python train.py --n_layer=18 --d_model=128 --n_head=2 --n_kv_head=2 --head_dim=64 --d_mlp=448 --vocab_size=1667 --activation="geglu" --norm="rmsnorm" --norm_place="pre" --norm_eps=1e-05 --positions="learned" --qk_norm=false --attn_scale=0.125 --bias="all" --tie_embeddings=true --parallel_block=false --init="normal" --init_std_qkv=0.0561 --init_std_o=0.0696 --init_std_up=0.0802 --init_std_down=0.0802 --optimizer="soap_variant" --lr=0.00857 --weight_decay=0.0 --lr_head=0.00786 --warmup_steps=200 --schedule="wsd" --decay_fraction=1.0 --decay_shape="sqrt" --final_lr_fraction=0.0 --batch_tokens=[32768, 65536, 131072, 262144] --seq_len=1024 --doc_mask=false --train_tokens=298900000 --steps=3187 --dataset="wikipedia_en"
Each number is 500 + 40 x the weight over its row's rms, rounded and kept within 0 to 999. Layers, rows and columns count from 0. Numbers have three digits each. The size before them is the row's rms in percent of the matrix's.

# layer 7 attention key, 128x128, rms 0.0563, rows 82-107, columns 0-127
137:538438550559441458497528480552420529489492440524481430443549463547504481475548503471529564502502431549503498451517501432598507434521504539510475515515538505557488523522489418525496474515529455491492545438515540478491518515512549525528497556467535526449460449454558447486530475458481524541498432467544511477441452496526480526502481594505536560505578491483582484504529507533482610522462
137:541527544523485437479474481505520547470537525430508493519456477470446500562493476524526533556501419486479441459466500498480497469466491510531493478516559487555498466510578443477419530580548472588500476446537533471506575514505580522483491516547439468523502513541554512542455467523542494560516471518529554543415569589481455486532526510523407548509554458551561496513527481466560513478550
127:488503499534484508501515486500526476444552501521482516538560531502522493432497427517473522528510494384469473516483452467571445527463408493497455546520470571530542507506489569432525488482511461552420460460464578507454426474426496497524467510523533570519464477536559442527555512508523446585448523462502561586510518595476478506494453500491509529485467491533473456484521534553489481448444
136:470552490466526453487475473524511530451507537525445461534548468455559501558448525403606519546480468516447479503479473501496501495500521511477527507479518465460463542579487494480535443452501371482499483499433476510462491463452477454471497497551470495538491517523464501552507439507480467523518499577563453471525458441427465531551461437491408595543507537521536532497511521543571510462544
108:533499566515491574449548453503496505593518525478510458439507513490483491532500531512524588473497549535482498436497510492492486450484555560562499527419532578538502502502518437523475501522462603491535497508460409513533532509449503533505458574485419407498530476409574467548465567491536462493472481477533500439458468483507550484469472555525530459556531503454537524528511505458481545550517
129:544504464477479457528454475517477539510445424504504462497504507544569532493510486538490418437505464546412507411471537482443475486497500490552499491502620534551454504450550505479504468456468516500567525446439542458600488523451432546514519520520458496508523490444540439443475494468558480434401490546473454497554424481517536538520531490437526516482522543546510550488468509507521495485522
132:504520486576482464663517529531484527524442530562533492481523488568473527498496443399518487472469485452486483509471531448470545485457517494564485493537467423495449539472523483525538518497456510502499485465504544548469495521434459498512400496461588551439480518429537477461561505460511568484529438510486498419479490501504446569562456539498500495499510504438438522533521501449493506480504
123:555552477483505505490509472512554531474471584450513487439452495441447542521431500519493490488488452470445539540482511537487452473517512483480466498544432538458503419534464433566546472550500493501540444578511547558421549539486502485466508495487485444518505471546506574558433492489416411504504436469509479536413532554522480433512476538526509549551483499493489549547484569517424497507475
124:514495521525472500518459481461450561477533433553539492468468479513482478546516490474552534521502521484458479404473464487454509483417518508517495471481471486429444486524498461523427465573494567432478483478458424521499498513512505526563500432522400516483525543529505550526536586478518490511484462508455447438481507506473550460503504615496513504523507478490569515531473370439507442571517
107:554475571537464456420508473482475486551493544539445581500521486476506489461474484515527479462537492514570587489519462571534558496483492480472498485456525530475523493536512469524499508446452540517481469543516489494538462466539501494507508585396585428510436451444513499511479490526519561474534459438530522461480509517559498556587459513577428532520510429501498537526476502513434595448491
113:502512523496495511501551531491527525511447596518464564463523491505545452541538518493473464506432548476533474539467526569449489432487465518470478452543473504482522479468460417533487526465485524546547487465476479501458502514493452542511488434431458490474577555464603562481447512516399461497575452474485486526533550519523513480489487521559454451560494418536472484479513587412516446491464
127:540503496463513499538499597469492505498503480549500470586528530486448538494448448508562561489496533432556378546496463521547500544460473553531494478451489520488432498538553564490509484429440541536477549535527465506522456549519512434508406485520448519513505556441507448523513435545525507516503561498457533563442470466469529499518494486495614449423509524493457459481512508512529511472513
118:434520495559523534430508507419533433549510409554456495524479481515485509516497470457501552549503572535498483469505496518497443479475442535488514462523508513533520562443510501481459448553488489519499510515523506460507465468584524491500452562561453417540526456402515499501556481475533464560522485457510469464539567459524544563480538588448616461489539511556515458501563511495460530519506
127:489466474559516457450527487423473467576480462483546433487473457444553521429487531501478590474495516538500537480447483524440513458504429479503476537493494563482560500580492502533522459560456549460517462523446455509494499468453491582533548532431469533555527498530489509520473500543548499523453513445458536506563552498526552439435495553466394501548495486561462492462463534498506446487439
119:435441509574581457502546538508475502516549432572459510548537472475504466482446503448520519468492509583503519499596515458537486465504474491506467530430483521537534567526462478480524551481462512509524592532532530472528403467478520497521492496530461508453497541493515486497562563539530510523544528446550460456470607481506516468548510540567494519431468566481539524453539533572561475476476
133:431491577437490488499600482536470428509566532477535507471458495498499524461522582528509547473494482482435420490491508513526465496507515569537558509530461531472545469505492512530526486501501472532480511454579570475529491460518428512499558552524453486509554476507516533489602542532509556478586480529435478500511526452487456436495433525514543489492553484459483536390514435505520500485413
122:522467496491456507525474450558484522442500415477531502556438450595523529500537546505464447498514484499573577485527484517485515510470515556483533511461490547431574436517515533500442461495509559518505478474469455487533514454560461485511554503532536488491555474517452445471475531556537509484502430465435459526441475454504458441532516481489574538553457531553442486456525440554587415476539
133:538490529524542479467504502487493511520465488458533479441453512500466520541446503566415538483503549458452524539504517478496541490578533472588488480505506501498472455508550457529491580485447590437529432498582474546479522523436615508457515504484481512529466550524419483459557538462455493471529481445566540480428498529485533512494454515554424439514491461524519525569469457447448484486536
127:459542520536483482518526468586540557577431515550493479483433518545520518455516573484550527492509519529537522505441568539499475508476451386454540515540510529461508513453511467515531575504475527479503514460524496530500526548471454496548527493458574587516516549423474530484492459493477473485468539560439539484595492491524515459492467527521434506543583532419488534525449524416474477503466
112:527495478522485477531507532461504498492454456489543502476509473497436518537520458449493462482502465469534553507514397520418456502456470452499483564515497477525559519549460511492532439506504425522500629547478582512426511490470464482543492531555524476458489466545527437438419494553433467538532526482494485534495503495509430518491524533493505461529449420489395495509482592508470521473413
114:531545488492564472473454480508523528430619588508441460517490465481516473502513470502501478494502467507436566481507472445484449508545432503498456468516532476531452550464533510495470509502486533481465444470478459438578395448460517525534519508448379586510444545516530482536498522517498443484501451551514493460546462565472505558549492487515441493438526476546532447555503460511489541489463
111:511462507507555467474509513506515457490555575425515500469458502537449449589475502514516510543567490477481391507490480424500477469508501445557446527503473551509491465463429482575481581558534439535489550535514556516512536508526508517439540471515476437489519565544576534517553517403478459501578520483596520539529570488507513505513482464514491501506455461506531499463576523469526507459532
111:519530506460468560572470534444566506448559485482513482469479545446443521474520448573507538530535583499539493518455485488498455515448552538474489474524477449496504498474550506536493463470496531499526381485513489501460523505474452536445458510513521521596512550444543522428458608530484455599438396483493548439534477519464470497480500436519503515526484459482539513507477524504454434499510
119:484535513483466551560521500467494485487547493563520477512461549474512432463608458554512453514516498530462553501515569496429525462483575565526509403547481550555533520481485537520476513449514473601501390484473511493478500517461441486455508555449446461566540545470525499454454529498532474525527445524501540513474471566520417519524517476524484551448483453467508505486463511557494508450428
122:638484499487446488556526505433469479487499536546529521465485562520535500552514454496508437459475462457429485504504471468462544531484515536496509450521517476501482514491489442480449457518453487464541586557439425511427467515482517477486421510463487454378473490551494483482517542557560525475499524501476445497502482425571467485537529560512478483495499478496393526526436479439497536492522
143:431506460530553526519469541513532528520512503416448475491513569521495492560508542553518471513515526545532600595493491482473529500560497447503525546509493419482530549519453469545456569425480536498512505420524503582522522468529489563465515498509438491497548517428524505505516436541510495440543501447562511477481502463530556490472500504509501567569536433573511545538482492465566524588519
# layer 7 attention query, 128x128, rms 0.0558, rows 83-107, columns 0-127
131:518465492485502493463435543508520583513519459394523471483460484506488544478506472469499477523511467409491450445427476521473493451484486539483493364490556515557486445531458418485513526516524502570456420539567508454557554541496537515457502488534427534441491515499480457525450517466515502507483450411497569496449513548555446499459535522486511519481528452505513496499596514442493515520491
128:473499474490480492463543505488471439529438484516531532498478442482500486410512421497520425516536499498542465557568417512467473476497444449494470583522496470534553513478485519541494500509515439532460442476560538484481490480457479494568522503511384513488441454523462489459520471518530444590484534519485575463494479562450499579569509473472484451488379468503521495459539503488466451453463
146:485503450469458400533437512475498516444544452444563411493521509516511549494463439454554557565449438496452421512470515545495459503489520475498508470480486481510426494537549496540541483498460433454522564499499490557533592474440431485500444438563535484539429499557474449434510486468489510474518479532556543525545468510492466518511482483461499559496465519535519526461571489472516462487578
103:589510454489498481485503571492479544458506478532394545453508502426507530569513553491447538410509488543492532422427543496502579483536514526517520478533447565524446531509520475506535443515489536514455509488471494471497515439491544541507545462444405426424533519431544468509498476486508477492512509485529562518470429460531494491500487532564501473491513448399548467505482523503524563479445
129:451528477506473493560508361499466522498489423445443475511486517507529523456503523501441501466446517613500515452424511515532512479423481504467471501492590518494466544455526553514505407515498490460545493465481452488559452440548537529550458472430514515520503459503499510473487474523540466438468393578521511523515521484536472446510523471511489502460468477443505527603529535494525508469469
131:469483496492458561547552526484382502502502471503545485484466557551528469462511518524482436431548472484524490444429563486522495474458533527536515455540488520487505527517582471539461485514483525520520557441479530470481517514517497474559478502574568585545474500508520549474542447527483541546479450522555477474539477497514494525563427572442523425512427487498452450530445610442478504508526
118:527516497526472440515511494461584507482513572476477521561474485500598517519539544459555461526495493440551510435473472573524472453591533452494487445463500544436492515468482501476532494508502473438457523499493553483432604556486503527412514553482429475465514487518509513512480485413447520616514462406548543558484501532480535477496461515475439514503484499497433492493508516498523558500486
120:523522430497531556461470523530524479472556500493426531450514555560472554510475536492520511536520500548456491387459514445511456426494518561522545468537479488532466509497461467535459439527476532443512413519439437471435520491553487548493480424553521471484521534499512494537582476473529537544455520444460498430489431496513492421515499488515502433527542468498462548569437474462477539567520
105:552507482563549494474544520481454581572528513547488559453551496465571437569503483515498474523578538456466573545415478495525558488513512516510500509456528502528554457495515511442527582514488452527541537462461534498506530464442532489474506498430464530440445486499517455529431474542548512456574513562523452495483470513525557572508461527543495563515531493441515450450522577506451524549507
112:555455551483518481482536551524532485500540562465522525549546497560549448522551499502511490493523538460451500513408566556399506454517499440428495529540480557482513490472464479511461491507544602562476546560474589531467540478417464497469495498519488539442546535483527540501536473510507516565494547507535480552526521473555499481552496455487518496471537448425421489546507569488458441544520
128:543443503445470533501565516444506513520485452489480450490416482471450474453472431503512561491472477474540443535529505488457443528501489544538502564443465540508527548522561528492534537488537605530475468478538532461515564506546469439508440474520458481497416535464521481542485519544506519450518490542443526428483432437429526486506580473494549417432472536573508458536438501519500520509522
121:466524450475538530456475485518529484456476501549466516454535488491465515557459550511511522496485543518611507512493523491449492480559478546518455517512478512489458616509498459518561542480519513642470493444463466476481435482511552543547402507513452485453475469469497542508519507481563523490487518465432466483605511473530466510505537562458505495468512483485598539512553517545466598527509
127:499582448609495502432497495509576560478513445516511496448502490487537495477505498511416492500501549546458496486504426475462493490489478432480553553509485537573543504557519482479510444465483536418479484527553522508465488468438563533483519431463447491438559508453506510464468509516492485555463550498460524525537513473479527516578451503516524554600551442459509560514430450552459512500435
119:483508504473548506496463505538496491481523410481556474449467525515460498520441518479417512538487459453518443477553488409458502567517540522591465602510490540490534550465504478566484568473487467518532564480455541573470481482476517494475451423461516491485496488482509440440501472481549511537445586499528473475472491451415529527459470534535561420474503464531577501472486569472488470483455
133:490509461464526539521556513497479441490487501499537500472448514501520541503509549583547527535503523465523511477536466507488468510490498499553538504497463515469509474510560469582431466539496512461443444491501544512513484421455482369414546487517520399421517428481449535482567551447478477550494497545485523506529553439518417543465564536554531502453572556437535509490543482487551501506478
119:486498458499513518471497424506469541474490502488397504474537458489478494493549464589514447558486519464525583523475525509521440606476544488513515522457549451504469460459465525540453415422478429497492480520535462540514485446556475501486551491453545504429539462488458522483503540544488484523483436455512464500374532535468446448504572493476522471539550499523515561534461431495530506511546
129:516538492509509530505451560508482560585558494506535521515466559506547494550505577450459520460477442468468583497483424456501541453558582462468565445461519516478515499471475445525514530525474534480468461514510494467467498544466569572483561469528539503507503557443551502562471511514428622453508518456512562464466552575475539460485461477503514494503460502456510447480433462511536508466473
127:489576510499478493558539501468506485559493536506544530523526579503564512460522552476406463445542547528485530490456576526520573512478424424519569503554507483471468461568519513530484491522508590468534501512463623489493548480531462521526462462506510535501518509422557561438479460470489493541508521603473494537533518490551511449446418479472480498526520523503486541562498529477476540489520
116:488461491508428440491579508408570476507484561483545475542484470495506471474553409526467419531552476504522528467530478486450437480557494485504476523550564571493572518585456505486515447508518478501508579444502426578451490503501494537544458522468527523450510466525502519494453534506471455515480478469479486524475538429503517547573460571444484494499495435536471469480556577527476456487462
112:574577452499567478490497473523507500545518542471483507475542525532479468521525537502506531516431511524434422502508445521444514465470422541567459513486553422575456576457408508489444546518520456498498510504551487474527503521420481495531497416494463532521466575545511484496528452521550485440510463529511536512540460558483516554465444372540427529451490510483498491511512537494505467491477
113:525455527452498521519494568497506497438485483454594499527447451509448530582502498480529554528468521463418436458556493508485487472524548471516531457465573514487494500460494450494476526545523526565526449488416572482444553511568459511462552478500470510503482464506484523456513544476461494515441537398582576516538505543558504498452480535509563508395468453500512456444536463493514480529468
118:463475471432514477469525503549522447479546454532437564526509480516444393467525501473539489553485511500573627548475477526466517471490462528492535470479390528518455480476467528504474423459526509517504413581531491469481501431458514489523517535528458506499512544476489575551503505517465536558522448525511523439542438534472533547461504504557452594495501425521448514500508497512510511449496
122:485506470412533510508500469549483407521522507513458542510491509482494481544514494517557383484412485521522521506439457563527544452469491498459503454450476535576557481436444520528474442482498465551515493507529543485609516455421510485441473598473466509486485504488542564518488539540490428516541491515548471469481484514540423568487488531546438543487515515462486542519482514559519426489490
121:559503457512488525485553535447437479523562526591494472526515495520438517529509427508511439514468516494455498418423515492453494452501541532524437445528552526466535524518535467509521463488455523468501607458440449507525542536529475505507515512498505431511454488562476450566509504505536520481512479554456503512459502470518476435541477494544541462539528455506426435532409560496456437589444
148:469436450496543510491490573563524560473477478526541428500468525525528450569507506439513541470511510511477458515474480493529564531562516419455563529546543492464431542537482486491503518552454482551524523469553501494503523413487537555518499453456537539524589539450537539480524522546464585499555472479513463547500572492535489513453498428531509525534525505568482520465527582469554557552566